From a checkpoint of a small transformer trained on Wikipedia.
Size: 9 layers, width 320, MLP 1280 GELU, vocabulary 2048, 11.7M parameters.
Each number is 128 + 24 x the weight over the matrix's rms, rounded and kept within 0 to 255. Layers, rows and columns count from 0. Numbers have three digits each.

# layer 5 attention query, 320x320, rms 0.0388, rows 0-63, columns 256-319
122075193128161141124091127101153131112177175216127126118135133183089145164175140145145116106139102123131222143106136093071143090061152103140121192118143164209128148126152130120093162097131093
158119122099169168090099151183123119103109116105072162113087135132159147096171178111150145165139153160112152101096131124101135116099121102145111108128148185128143125095144093159150118100114157
094161138124120136119175123122096095167213151127184131076116139134155137141125101131201098078142054177159156138103128142118151126101155091170108135129100089186155100163102072159107129148148123
110116164120154229100149112129149146164189087177182101142094098164117190120131117132152031147057084130111128096176057215102053143157108080158101138163166093211111075125106158104169096141124083
180143098132068096141136124151088127132079076123074152159153115095120126132080171125117101156165154104142141099150123144197051138098126152106120101170151112146185153145148164134147065099120169
108213114114075062165156150151136168142093084040080142201156175095127095120109157081159138130105116110156090085179093152117120142130118135089141115120121125121129128112150149111132099154154148
108116144126173225118114102119183100182205085153173112147070076107141152151132115139188102147096000139105099101120094121092123137139181161131121135108135103090177114132084106127152117132089120
083146094125108171059153154158096118107106119077115100129095161128112113065105170096160115125143112126118155116138144109131095163096069103134106100161179163140164118086123130181118094172122113
042122146129133175133137132107110159106157118116123174154145141159132151104167111168186108146090083086127122143194075128054172119210116134139154114138135137183047058111157167137117148161148085
137088131123042132130163122092093111160205132213123138196097104075124117173188168148146132129131148129142159101175175149171135096170154164115145184155138130181098183167148198080081093104099105
129138167136163077187111113107077145144136161146135106105130136114118160136122140112157135106064190192148183130124120128110118112122095153114104176144148077158142139151159132150123122114143092
105157135142162071174087140149130110108130145113137171112113117109154114140112109157093167105112108138104103124147132144132113110121131180118184127096115107158143164192152112164125109115134093
160105151129154138082113104127133156125196120082096103095073145123137136133095109086146148112165122191151166116150116121129182147130148105088113131071146169110114153116129111101153149122167129
126122164144203183090105158122183101155204128109133094051084171152118134197124119093179176118151065144100149157104141092116147143098182130104126202089118131159118172084134100138142135111145134
131088114143178097069109115127146144156190111088114127092125224142137095163128168083140144143112149165116134110179115116146177183158117125101146172143143166145065131133135170154125129086156113
203156131143153179122133122136152142091072139087173181096167144136121116136091085132120131138201071122122124143093122096095153126070152105175132179151109122112051101099107127096120186113186103
095162114127094058098146139128072110152151173142165141078160081117127182137079146155132134072094131172135118110076146105119136088119084122132139121135080064142167094128127139125111126144113117
182081091089194129111138091143042167097120092115105163153146129110110209150137134151186115160176119151153184069126049154119170094125148102131134155169117155110141120089133199142162150086116156
189105092141043110077190161131112169187160044063146103182058118104109084165097151068141125140114120123167138119168136103234127184105120134087098156154173094134150166113116140115149150147180120
190151183131089177168112135086143173158116114074163227171086101145123148169149081103138146136087107119127115119156133104177094138134144148095129156147137075140084176149150117107135094121172119
177098127106182040171134132137135178155125118115077069127162211146110117145123125119156147162141169127179202135136130153150177113152159114093180201092148163149073128131158141093097194116149132
162164165116116170150141181176090169113113132151117161182125113140112174208114140178144108147189167127154111110121119126162036146090167145137147142192164158179157118168168129171108057089164124
110118149147202096152126128131084136108097139129148065086113112116149101114114113152142120127118143142117165125116137117105101124169137133157138156096124106105144098142103117097113142129145097
140064114119148177056147085137125131089167109155145109133125078122113050093121180114143090104172098153133193117139155121081145129043166115185112173134140151150144142094104137112096128074175108
115094076132148087094128116160135120172164131085083076131151181208070154126137155084142103156116180137147144097160096155162139131121104124091164130137171136159125097099141166225152108116107156
152164153158142060161100145156163131200141123146129103119160090109123132146084136189148151137175134162123148111126135082119161108122179203091213114089100140060161143139136143116129058097087120
105139105129170112105096143133109098148186118095087137136115194117129169147091144117162159089124071158137152113144083168121130144117153112120110128070162159176178126118142138165135137129110151
129179170117086176135120157129181161127067108118108118173090125118106072100112121143127156162168163100136145141134152156149106136119141147127200136098164151056115162110127124025144069135122072
128176044138132107084117102133111155111127111028105209143117111080156131099121116099106109118090068125140048129156127135077128152086120105123121105108096127125117110145065109127139122151164143
136116123116133161130079107138191135129148110061103116192139148181134111120139142139066129127109118132128081143120128096133161099154119150138187143143176177104110112041132121123122120153101147
109138113153158071117162125123125077111162157174146078073157167105118098132114119107138144096124141164105138190084155120150161153123168093135102173121095102114143102161105097111116127119129145
126159101137059038133169100123122144138111146136134131066142133147134141148104134065086148082094160148142095117107160141150131164138083113135108083130039097140143140183116134145111113128146172
175129147147175033145122104119159120124104182148157093084148155131113090206104118088096185116207117137117133194130145101149186136080178173135149188117107139084124163151128149127082162077169128
142150131156192176129104178125159097140098141099123147062162183182122168178133102114160171174154082102094090171069144120129180139141115133123139125152109139111057106082099106140134147145120153
074077129131179157111179103094129117082173144218114082163136176126092117124210124113149115142092147115124169158124085151097149127137154066153114184126129152147095099128116178103109171117115134
087139132143091119124162189134179107168152104062116089136060156103107114157131146075168182133069102171132169092171129086163128153130129163083166181145244118081184132094164098142140127143110100
147142135110153070197077128118104157107091191105130162108125145132122135120135134110079186124148196173140139143215112124108118129119154191091192157120146143157117127191138142167131098081101135
148113147145119112111103163144131067194133126160184126066153122172116114178075121164120169136187078093092120163166120130151193164114143175143110123141168168115153140130156101155093137109146078
163075093116136047151137102137093157153128115152099055116162130129139113117149136166104081151115228127136175087128135147150122094140145138120163141140131116126153123140103132151122128078141140
162130129124147245180124195116108150123052115095104154149149161126149195114169107162135114214150165057144100146110146173135081097185112123136162108158145143130084082098140113126108156174107150
103154155120167120152121112149136126093140139128148107095120137123129092167099119161151120114118078133122130124100138103089148133117146105167128167101148128153129114109143093119106160170160073
109082132080222141105074051156137124064135182163114122078138083174149153109158142148113135155145112147085160121144079106069170120134115145149126080092080203143111116146106147176131146111093154
122130165158120156147101149092170095126115190171152105066138096105121107170122132139095160105116162133116094152067190088103163116148142140130119130124064097063121157151138092153101136128115121
087160183140105104134128116110162135049126134119130149186112113091109042125122111108106148077049125152114163179141131054127128125120152106131116192118176112091135123135134103004133155141164083
123085141149182213083127129094171087150149166143127150101111142149103162145167132083168130171113132141106137134115126151124167147152108096101102140107136138101074096105115124141154135131085153
168111114095099094119158123187112143105106088107090109156145148164140100079139160110108098156166158112140160128175100149148124149145066081136096085158156164217093119116142185133129157142180132
112176071158037113100188128131126104133110133088155136175117163123087101079138117065134078115117121107133097122136130145174094109126133106140159109172163082121137101120119144137119095148095136
129137113151170118106099129112112137130128128119148142054136127141135181137120124135124176132113169116108154128101143098156141097135078152106116093068065123120084144112126139120140162131122136
148128118100150149126100136175128142124143161135056139137121121101136192148127135171126117172131131067118136117148088185107145095126130125126144108122164176111139063129164130145177173128137142
163146111105104125126180141164152164150148102084126135150126166162134154165104124083131112145149067128169129140124085144156131146081150081137124174170147111208142141154139118155130152120182146
134154138105147032156110144138117101120082171126122140061175153140165091067116138129106181114167151171103154125121129137096200133132125146121143058061119154113119157168114111121120154111103147
171140108116152099108129123099108138173133079112144151197187150095159128126131120189147152125194147089117148116095131129169171100163175114101173107092092151036082174113138162116135121111091168
111137137107090166147133142165146132118161091082094075204092144128094132097102140136109126145087184099145099127159089154199094143140123124107099116130199157090178104106137095144151107176165126
167110174111151143128100108141114223160147117130144114093071058145116142163086072136153118154135139169136135111192115093106168159146134173081105096079113137118124178141103123143135108127195098
116104130143138104121098098111129156103106184136078135105121116155146135129142153099061148125118226160134066099114170126087076152137117176117153099101075161162078146165109164179104096079128152
148107108124148084163080087094088089138145101179154091178184108106167105123135128181115126079171141134114134111077170153148096084097172146142116112090124120069157156101132098100129086104061161
072124103118134073081106105129139093141145080143106122104139115072189040091136135147157146122094068139100159124158128101076194119122166106134120123062137111110122174120108121066148155117120087
083135128149128077125111126147138140103086098142095087118171074109122083062084135139082086115095165111132171117163128117070146095121129124114139099095135131089165069087095131089149144116139098
102158075133097118103171146140109143113129133037129135141170179139142114087123138116133150105094119096158126135076154139128182128110058069119128095126113128125098107084130111151123184186136157
165038120130157136155120087111165129122136121146147074137152119148117113109149115098086151125156142117142155113137128128138160104106138141119141171121123160103058127064127149112122165089101138
166142140110127081124108126138128119110098120113161146161148105162159105144144146112108144106184097164093088118135173097142079112094132158163128163179117101170124140099133157148136090116157154
104143129112049092177105068109102110135170160164151123153139115140118096107110122137083133056148163117151099129150167160157112121143146147144122085101079111183163165185160128121088066115103132
094173099132162192139104122177172185098172159054113199157111142137096183163134162111148154149141096121126092111122120077098124109095129134101169149107117177136117143115121148182163122126096151
112118112105133140144094104123189112106167109079124120108113191084161028141120139123114149129128086131095101136182149075098181168175120130139122151099139140100095125112136127129104148158125116
# layer 5 attention key, 320x320, rms 0.0384, rows 0-63, columns 256-319
142135147084117147081186125204122145156155107118167071140139186110174091138104110133170168154163139113134161078137112102116088114095180079123150190134143140170156096089167116122178121073123128
126111139083126110124127136150076148125173154130128066134072140119125102125114120098134161095186080123105137123137117130111100061097121103087085137133126112122129162113211157128155148127111103
204133142180142166067114119118109137149169108135122084116149087145155141179092127111117128169095124071186162139190070108136151141092138094126108180111155102119151138137130180124139189122124193
118143097080071125129129155151070173165177130106138102108139170099157161128149108151179102181107159128135186079200071104129113204088077157114116170092116123155197071134119091154190073145110094
117124157000140127122140100168126114086101074155092107127091099092128107155181089107065147114155108155126064143117130154125098065139124147157134053086119134084152130104153139124133086158079121
044139087104137111205093116097149161104085123113099155125130088176109171105204084117091126099102140125145123140127185094149147095135123151139163099123166132136141142131104109147130117151120101
138174138080116159108123157081117080168171116146114160110136096132144202130119114087151132128100096103094107126238068139097144156117104131162143128129131138118148102125158146131161060059088145
144122207090078134097120115212099137138138121107148158135085075126145151097118101145135145178193100145128125138152108131134091112098164089176115136108135114086134116140177107123162161156125183
128108097107119144117100092170159194194132116108137121112213191182106170123118175128124116149136128105177196104148093143159130174074145095136143167152152162121179118164115094107126172176103099
123067115090093139076105072123165068161102073134191114175109153112105088157137065113145142109088146169214113091114174063112101106088132156132157165034142103098147122148146126086132165174119139
119108132178127066155142137155107176116123170117184096131081156038154090139161079138133182176138196123114129112091155096144116138157144095103127128145105071192131108104108079144116162159137141
112159158072134095151116095138123175120121101141069098119146143110157128142126126088099102108115141120098139129092115130122156090112192099098152104147152110121108091083079058131131131147070085
151092165105153134087107163165120097217117149114199142143072179159152106122097158122137143131157094086044180139169125096170173168073179164098107160091128159102128194138092133148172186093174132
147144181089162151144125140127137173181168098126133153141117176115192130195106123085164161098168104058120161139158094130142122195144179101124146138144147121186146117141154148152138089050143177
096083137116101146140111124141134085113124148102194111112076152164131109160151136136132176118175123144130190142155138118176172116153120181103099175127120103115134147118104118125142206175188119
135181189139175142115162156156127213183132114117062175178124154135120067136054217161102104154150133093130196052159100114175170114127179111161207172161131163120176150108087193145099110083164171
095110099255136109165092082083140151119157102146163124117147113137148141162172051131100112150084143079120087099077143125093169123145146104147101115127084132141117085132135123147085137146132152
122125121114122106099122156120083133171145164120162168141149131113114123130129104089098171159167101134128134066189138118111120101079110105125128131102060205125142181135175199152129181144130137
169162186134152116138113093153110108114123076150145135139064073090169106149119078189085129135154099178102104058147147075161139128156095149171081099072124099098179181105096184150102129112193180
165126129058129114141112067114098190163113087111107154195121182068128071172117188123095101113098126137125102113128136077113115113168143116143180112080147141141160129132023156111112124163061057
053083089107156160162133173103153075103136165133195082147086163138115085132198133125142175107136200120128170146097150119160166149121107163078132136126163135140121208120145156170095153123191093
128098085055102177206166132189155194109134094092079126117117139110109094130144158107140148129149151115213141134185115152133134137183145145160177152149145076133135185087141165125170067168130177
134123182185128126113137137142135123154137112156119149129104131085140121078098106128111146131133131146108118138106076110153121198124141116091093114166094108141105132142130117131144132113183147
128159192119104150092172128183123152144140073157136125153098119130161129133110106169132167128185065160103132067172049068077074125105131098159158176123099133116164118086205209122200077097180157
058093114113108123145131133146130160025122168094179090082092104158136163124161134138134171123147162121104148132160168101144148169161143137158090169161114089104123125132118097138147175182161138
057155110128152168162141150132208117138120057187105084106091144112099114082120117088107120070182122056118075137095135167141165131141209145135185145111126122111140130115155113150089098061190164
092108147002150088134105144152142109134169157127136096118137106128210173184183091060115126139165130060075100154152131139149150096122155104095124117167128099136129138158127123148137138114085135
117122175058083135144158126160165131179108094138121126209069144097040075020091155115125081070136108118121101126131149096134086133111167165098218134052205161094134131141156106143158075105140104
177137151110149121115122096101076155136128136155045207139140090172138136184137152147071070128105065142053137064139089154143147045098193071172104147126071125086129115127071151086139198139106117
118154094103125128138110149118147128108138100112137142166122150181109121081114155118171115147152077086081149113122186127091139139107135095125171163128134149128108129138127145122071051107108087
132130169199157171090148194113198097118125185156133093087125102119152146151083135166149144119101127092128142147126105157149136122160132150160116142169139117130090139127136128081081152074180210
109109084255150120150116088036122119079119124133126119079154096148166122175172099150055122116116108129123080150089177096116156130153120164136060102136114102145101112115066096127093177153170115
102113183138137163124148156154171071098108123161126179109111123124159066142086156163126164087131154125117117129145131111153153130181181122145167166169118129130136153127111139129114132071189159
144121138146177150129130114052143161123187118162098165101157158102156121163101179102103130111138132072112114142124129166158132162167176114136126131176112125158143123187140121129050131063094148
104092135140065148082167183154148112120099205106194110121150131131117169114117112164213182136096161170167169088163164116132056139097106165141153176149155158183126110110203104084187144133172150
120151182065119097166100093177144138076162082144166148113048108134178153140129052093140212170145122150066114133177159080148119134153149141175143112116134116148132145146145110124124118131111176
153088110026122115142117139178160087100115183138108155115087122126105094179129148094128133151124159142127145161138165133138138067153192123104161136141144067116076180173101109131155189175075108
120139164077137164118162133187167136131153061164136119073139146088168112107063175134142129154158156129119119150121037126171174152174121133146082100196115125140199163158111129167099130092137182
083099103136127128123170114127107081085119141141157090132088126088103092114142099121117168109118139166106146138081136108117143142127065137094097122080121127119120171106169161111138125163200121
135112076032134169113146098144121152154138127112076144189134181128041096118140199108144089129138176100157162143085148149138106193083102124105131117098135148116115136157141145112124113158089101
105144161149149116177149199139139157162166126139119100124124136122178156073156102145172164162111159123129181146114065142146153127131114112086139149201144119162149149120151119130104100101150131
109092104148093138096105147058074083134138164124132147083185131178171140109139140096150168120124081151110124142160099148052162113073115093085084128184083129099115122139159121112200182136094039
126118113255140108154159135086186139147121127138137122095122137160125111094093156136128114097132158120113115151079139127134147183194131163134130117145137114171075090117086093091100111093174170
154144202100123105128155139142153133156099136141152113162113179115155123093113099157148154155087090133096126099119144115139120086126143124127215153115149160156096134120120126111099127106123098
141093158138103163051137144101110130149157167116197117120120163144125129130092164123137135088105125134075127129144124125153118170118124151152083155137107151143101099158124096098147179110115097
092121133084126155116116128159087155132093138098139083141130156136103118114129145163145119153148130158194192131120149119163120121079077142108095147119142143105155184111144126135131160179148086
142131166126113096132127116188112122078104112101100122166156060181078155122082142176099115164087118146151112143145156079160093137154146124182145154086130122101131107130118153146081138155183191
105101143238165116129104103082137161180150135157123131118163186125150107163133134128105104094146089083098096121031158153092182156121162107126106102145083159139136090157117091119073149118147093
064101127042143114178134157111079137131132147133131142093130152150119130102157131084133095093140141130061159100126099185119126097090121114065128112132114175124132191138142127135180120122088080
139167099084150137155126153114110147108120095121128114118128111153144138166163136130111120138118139109159164106173132116152136131150094142140126131137175108138147167094106170170123097131129130
130094097149167137115108144076170059105131191173127074110109095131108121122112125105122129122108153099133136196096144140172180051109129167073108119163116099084095148169142103156101211106113079
115147114166148173092117158134152128163114098128106136137145123153055113072104151111109085053117091115168078117091139132128151141076106141121113103106106218123166164138113166133088110088206105
091124139057094090191104195187114149116052167080151155125076107104092182056154138117174085135145157147090138146168127174134129154147094160120128076140190096116119188141113089141166069148057153
129125098192152088196104147089136137200128107128169125086150192092155126079093180150141116079151124116099137162130079111092158199163097123113085096156101129125151151133052125172161156111166085
096087040197127090183148075074140167088103146101096114127116125144121104138168128125118120071151130139113136128091211132061146120136162146105143154124098078139066056108095078090182147235143084
146157101133166105127142156068190059094138131146096099121136084096129123119141104093118105111099110115137063121082143134087144100148117130080171121145112102137122118130144180110101068067129112
107157155093152076144138126075156086168150110202139061127149116105165196122132058123147167097090075144098140101095091097123132040087060132078092093130116151134194127124201132117105141094121082
070128163157127085145180104144150182125152112168123117078105164132133168063135092166111157132143095125056109083088112134143126149128129130142122101169120182145122116123163092119135112104152134
144159109217161129104075124110087162123094158122117150145116080170113169139177102121100083165149140101139155132084155132149124103078136093152108126079108136127110126139101133121103180168146147
134185082143158154097153153111172137109140170113120128125127149171100116134149164162167148150143118162087147108138167078072165165093088149139181184138117176154153158121156175139122052079206137
132181094174116145153087121090146147091148129077117145149136102193130121153146120142105145109146130114149130086095132080070167087152111099132161155168119095125098133106102156142117092133101112
123092097107112109068098105158162072122090089128120085141146103122112103144166152123144054098102126114181100186111115122064141103118154109120174128073194108079136097136067109132140120168109096
118122136083134152132097165105117185173144138093075189151110158217118137165161137081121102086183040065116171124161182174090157121105233077195237169084126142116106072116133094103139124122137107
123127154113146103094094137086181057152130162101155125121131125198162156100120146112128152136129105143088203144119137119152198119127120157092171154160153125096113147148075111122100148115113076
# layer 5 attention value, 320x320, rms 0.028, rows 0-42, columns 256-319
176170127133114140099127121119126127206129139145135076162150092102128129148129119130135128099120121145122138158115123112176089136063055109065126129151136179157137153161146163136138100041120095
058119132092140085134123131122090165141170121151126148110084187129167033162169099082102132097148099090111118119139143076125120131113099133175120148141117122158130144076175138134139105103139129
149160140114135152135097154114163056135116123134142182076150097160152150146108112097097163124169133136111085135168169150108115137152149117133092110113124148111093110091129084107150152100132173
141095131152184163131072115136106124082168127099112151133132130102154175151190137116112143213129147112135159135112099109106162138109110159084115109115161185129091119150140173123118129088126111
149147109113130105141100136122159180116165136123179148179166104109152112135136150112110154130184138103140134156127135140126076142159136136124148098043150125133100212134131135117141155097154176
128156156120102105129135105160108098145077124129097051146120103149131133128105136143135139143115095123126139111096115128145148081140136106139129162133131104100135103151132149117115147142118101
132111135106140168132148135139166105100142111140133093152113074133085129125108153151107096091099146162143107113120104154121106155181109134155160117112114127108178105142143152158058089113134163
128128099168083094131139149095109154110134107114153141116111155122131101140140082126174121151137166141159122110164117181130139159099104117110133112173081065127107126161176092092116127113159162
151144058123135134115156109150077130144168101150112147088104150108078175122104129120143124108133142150190109090109134166127105138076083131139092119126148137190154115133138106126096148151114154
156154137129155084143172116103149123154159099148098133121109092116136099147118140145152119104083128085111113143154107112122119081150119095118168153141063157092121161168151236080118126074150104
082160110119150097164148140132121121060137153115096122138094095096108137144142108128122170152110134176140132187205087156071132170168090072169137103136098114113126109110117160109130096120111170
095106133134116152147156160118078123117153139100161087120140145151143134137171101125139125128097167155148128130113140106176085164128113151184129148142087137123067091082161126159091097116109151
162098099133099110100125093135090135150133160105083174126089125071129109151105127146138147116061102167162133165165136157139135116161119104094126078144157126152094108135128085145093148104081115
124123140111119111139120127166088109087170114070117137148136140152112091120155170118164176158100102164126149133175132108143199094145132139136112101156158158141088116104113161200103112108135109
078137145138122061144164126111125108103130131125145178151138132083153082105161120092083144095132123075117103125152172127088033108136153141109157100131140167099088125104120127110092126139104150
148143173160117157099053119172129125162151148147151131111137142155132051176107119165163171126154115154162148123140118057114182126123152144185138120110119118173112198120150155166096121110121176
096108134135132114081106105163135142157103076117082068104085195111139149132096136129132168150122146147169157119057106096120181104133112140104121084119148143172128130104136114151102141089101158
129115101110117156120165181130129228109128187121096129143142100113097164187143155129206092132065101136089136150150092112078122164182135066190126140115119098094054168125114213109141094112154116
135139126065090069139132111137054160143131093143150127135186131136151095106136126144122091116158129101099154119103107151142142095099152142118156158116137159190129114168123136112196138142134127
075148146133085171160134143122147096173088133114152111140118112113126136144093088181148123171112148144090050106103127101137108111108119202111175160119101184076131112118113119157119035088145097
167029171133133132150161147120121096097133144128130137123173129160137120132146122167076149120139135144083166148108135127155144162177106167116151164134090121149051171095151099157116177137153106
128134108139055162115130151135164122120116079105109122135138115112102122151167134120125142085121131154200089107146110086125132139121083140173108154130153079145165119090232088129136103103154147
123118092117155153119116122125124180155140128112109142118154157139091087118140159085095050133106095084101113146126139158082183140143164086126123124113130149125155110120130145076168110082116102
163116123111114146093049119145187125140100139123153101197166125159096130137090103100104182122162076125163169166126167085121108154095164081130126124151157130124122112118192077107135177081130142
169147121107113136078152122128113121115062091115091112134155126111148068091174179112110064098127120137161149098107137117145147087143111111127149129123125131148105139124089141130094133132071151
105111169133151112139192144141129101159143109169138074132088086113115127118150169157129078101115155118147120111073138166098112188133115166094137159126164125153153108120133114119097130080147162
135170120133113117113114089105096071139162147108106103102124175158122119094138152095121135104174093168151151108121161130175112143115122089166112180129130128087147077158163143153092110126167134
179185122108161173107105133177105108160116157158118090132124032154118187119111178181144092140058139146166154207105053196155119136107139109093114147176168147175188140192115138151158132097121145
087135113099082103119080134152121154131079106131121085147159186147121159078099123116103152135145174139105118142110098138190116063123099100147103079130108128066089130133162143100151142134114147
147129123132162069148074079107131150105137143124160140118143144137157098167176139122098208161147164130109160126123163135154132123137137139170165158112149160090076128164148168103133161119087109
174140094115169141111086094143122112110091126080107105103171160163111167130155121138105152207157112141123103120124108161106168100124114128104159104117160191122130126136096131139148128084105129
151169101128196185140072157124136083086079121168122142125169061169128149144167120121113127129107152109105101135131095083083112140125155092210117134107132105095154105200134130175107146099119164
106092152146144109128128112147120104127161157124127116107067140149116119158183125098143119136060146139128144133161136140112145141109141146106106152170129090172158124208152137119069114086149085
120096128156139097106143071095145070137140106184075103110124147105109103105106153147074124117172166153121136102099107140152132126145136110135107145141153114099157092126103197102056165163110104
119113060105096132129079126143119146149099128107148154110174168157135101158133095119131146114112092136130129156153176121125179088050184145138173117109121125113119167099080152154109122154082138
072111113133119043204096100143157102086168136129123097041122143115149091090132097076124170108195133106109117152127150128164148141161128132102109092087178125134108082099187080127086159172119087
134129108128100156164119118125118124064075167120105154083102174141126178126129115144098134152155153071138091120164105153120156092153098100112082098133088140169132142136151130124157155113174088
121164130144084092109118129139050104128103176094182147163129096120113096086154165137166101166161170191103151091113097093113145110080132168133091163123088141112116162170119129108180105135074165
106097114122169145137097089133092105133136125106125169145104136135098113105120204069091094132153126075137112054142122108139154068131141207137135129127148166063112137111101185144129134139135112
145151189138114133076095158175143120182125162117189151176147096164106138130149141147126130120083113128164120147099150098131112112071143136127104126077160157146149190136206094148104114165122117
116122139138190128115090128132096092125089101193096106115159164123135127077208135075106087130121127094084101131111093112097125165144156119142082108141190123134134078126063123144123148124109177
175125172122105144104128153102153139131056092184136107177139139059158140119113125070137099118167083130085132154117155159140153118140161104119098100107115135051065116101049130100107117117068142
133135162092088117103109154132087162157122078106165105118134088126160149151154118117133077157114139107152161108098134157157134127104118134121095153163157080137127122133109083111105111194153167
# layer 5 attention output (transposed), 320x320, rms 0.0285, rows 0-42, columns 256-319
149141164151185179108107103101165113095127149170119165129134105111146069139176102124181166107080106140095119168157148143106120149117135115120099103113121120060091152099106116080157131158098147
184069079116132108144072116181152150116113084159097130099108118106112167147101087142135131153155183150085216112088147173120107130102145122131092121145116168157133134129121121107124127158142100
133182118092190097091164119159115099134120080107150085082157086131116156087069127134089112145173126143114134116103160114141116144122160169119143138119120184099128114158133077128155164105115111
106138125132184119106162134112053140130176163071131131152090156125130136135122139114139113136077118118118103112105113112148126122143162091097122167176108091172174118098110132162168177157146185
171167147122118132132202163135066116150137093100169128142161163141106135149130120130154129173138086154196156107161106124147132083114128165109102097129167167174153110152118116136127153106120132
115151110104059126115128113163148115115096169115097155137151139128139093114126155106108104129136108105114099191147180131127113137096105125102124105166110117074143159133122108123123128149139123
142131154081126191151119165091132085182123106184143163158094127132133116132154118110162144071135088085157090119087118106166139099117131120147142149111131084092133119113126139161116109105074129
115123088132130178140109090145129123144115121109099094100154184132140161125123183114089085152165093106153147154152148161130147115142155113124141135141153157166123105088134105128105086184153151
083141103116106168109145144121128164149120115160117101106098137114152152094138128112150114141089161095173102143124139142152086164116130134134120147126157136159145146123096126117178125180126132
212139103135110099133101121110137156123119124154110155130150116118172078138101134177129136128130099119113160115117141112098123046110110159134146126155123114071150104128094112087124144090152143
108110101096138085158126149143089117124122130130143124098121168103144170091094168154133131129108049125165098111070099134130152063151136128121106149186188084119166125136124143143118116143146100
126117136129118097134102090094132119104089158161139106189116165115092129114105103107192167099082140100116163137109148142176129117135136075102137154158144065149139142130132150127160094124123117
126137119137095137170092167147125138124118198121091119145091156077156132119145160124132107120084106144115097178096154163058090107168143142117144142121151152099125138106144121129122110172135158
119116129134081113140132154141154100133155123095142139172100149135144141130096158125118124104115077119088132117088162129160140117179159111134105157169186104094165136107152144157105154125155139
128143135127142115161119124110112130167112122162163120103166188095124199152134114156100159157120135141131169116082114114125131075152173143098165122143156196134140190135169125144137133132099138
192114149163139126145169154104116123138184107135110117123112119100150105184086131126159146123159132160122162135153148124158137156110136095112109171117124135109104130108089120155089098091122149
161147125126076164131169167156187106094139087150101086141080124063133117108100099130105124136115116091090151182132171151162059171153158131148068116143135068096152135117147076110113123138184097
146118101096097083157138138098134169078106152126109185146145094173105126137116133137164115089103120120136077130127096170111167074098083086134117117128112090117144044171086107136105068102116155
185106144074121141092123143165145128126118087121164104112058081172114162157121094179135172160139121128079164133153094134103115162112105153131088043136141128154164138114158133174140160142133077
159115152109167103072103026123150075067122167181148122167179106116123102067127110144151144136110186130106170101131138144148140134137107111115132150138061091095139087138137124090101119100123103
175081105145143115153148135073161056144094141154116089154108115163116140140083134151123167179135227104082118115091123121172141137136122161104102082129133142122156147143115153155136142102109134
080069139150101211142108112138116066136101110204127128170139107140111144127134128147154136142160122100134091120104104170129072148147181184141130159160129171123116134143163161094154094148111162
137152110106140159134084136189081153114135154124123173080136127128136190186126116134081087145144138146090136128120121115052090098129140126155132114133096133154106053126126141150110140130101175
148138113087129096162114170174066160151127094090129143104158126127176160129190105163151151162176126160150173119168120040077108158108105189102119147093095116139108156135166136107153123080087141
149146127127065185137103135118127130121074103113111171181132107141147126136107146140094180104145096108094092133121166114146113121135150135147156122126130121107142189123132115166127131101118113
126148150115108169133117136126177082149109180184136126098127158127116122120157112124130172141130167084118148123106199149179118103076167149146111108138143134125136109142109105126154130139126126
109120063158116214132101109133127143140102104089147151141108124137127177152145153065144117175144084115115085125160147127114139154146138079108114097176144093095117177040097170161179149137111128
094180166143149199117125153073155098132145157126112148070102142131131079093122116081161176074152025114142115157157145121095169160109140128130126088121154122085130122119133101123153197183126136
155102093136105150098143136138139140100138029120115089136076106105117131099114115114155097159086106122130129152177103126137140184143087135108060079118139104081158136126123108092131098138133094
191117115113146140109135146139129142066108141083112139150132097157125130144178119132174107161130150128105117104132134138116157087138101134115119106172135120124126085067119114172138194136163133
124228114070110166131169153119120085119158140099155111206116145147130162098058135096081127111140080118124095168119119104143095150155183113141138094172146103178223106088168095144094118149126130
066121151150136038139103075085099142133135100120128143096107087141145107129062116112178192089140096148176140096157084100127173137062142145118149172127089095113175136136113138133157092106092165
155087036146137185150090085098184148116200161145054129108050151115147156176204119074096135140086128149093131153137176133108135112125111100127078145168166137143148078113099070137127137198154136
134112124150129136139117131131083159159106129143124156128095098060186082125150148121117113152127161102153085116133099145169139152138096136154168134165107075089086164100096125124131128109159133
138156100115100108149127086180119146105125117118090136187168134104169173129104114127130132105133152156132115149127120139175129154142119140114195136177123118138157107124134117156108101135140104
061111186127131087137098130164118121166158144085166076110090160116100127074121137079162142180097127131154155125135108074114157154109140164139161122130131159121175136111154113153111124145121126
098126143107222156109158140142137124103173140128121086122054108112123150120103138100132135097154110157107118146078090099116132090132164117147113157098082170149118112101107145149144116176101146
147065112146054153122101092158075129046065145094081150121146096124147125104099161168070139143143165108117145077164146156174170117115087084099069118152163101111141112116127140155166129098118112
080139095185086210111124136128096159117154125059111146202142161132111133135100121093125105129180150114116095137111121136159163102133163105113171099168059180092162174109106148147164164119154141
144155147102102100173114128097108100114124176169122141132183116105123094112152107095095123116153151168165133173127122086148131131093134151134128133088149157145111130146156116079145108089064138
081143185151120116167127131113146178133145108106138170064052136092136165155079109116084196076093095128123160098108137122157148145153176102131133145093110120145135159141161100126175105146118144
098159183151110114131137163165136136130116142089161163089149134072159132155089147140086124111091148126113033099122155143158128144140094172084087077131090066040111167152120119135153096107125102
123110121098075150110155173142109089157133105107124115084113154164111144138158124103129107096153079119154108149132162156184112173107094129149080089142147141190106145160163132128147143164155104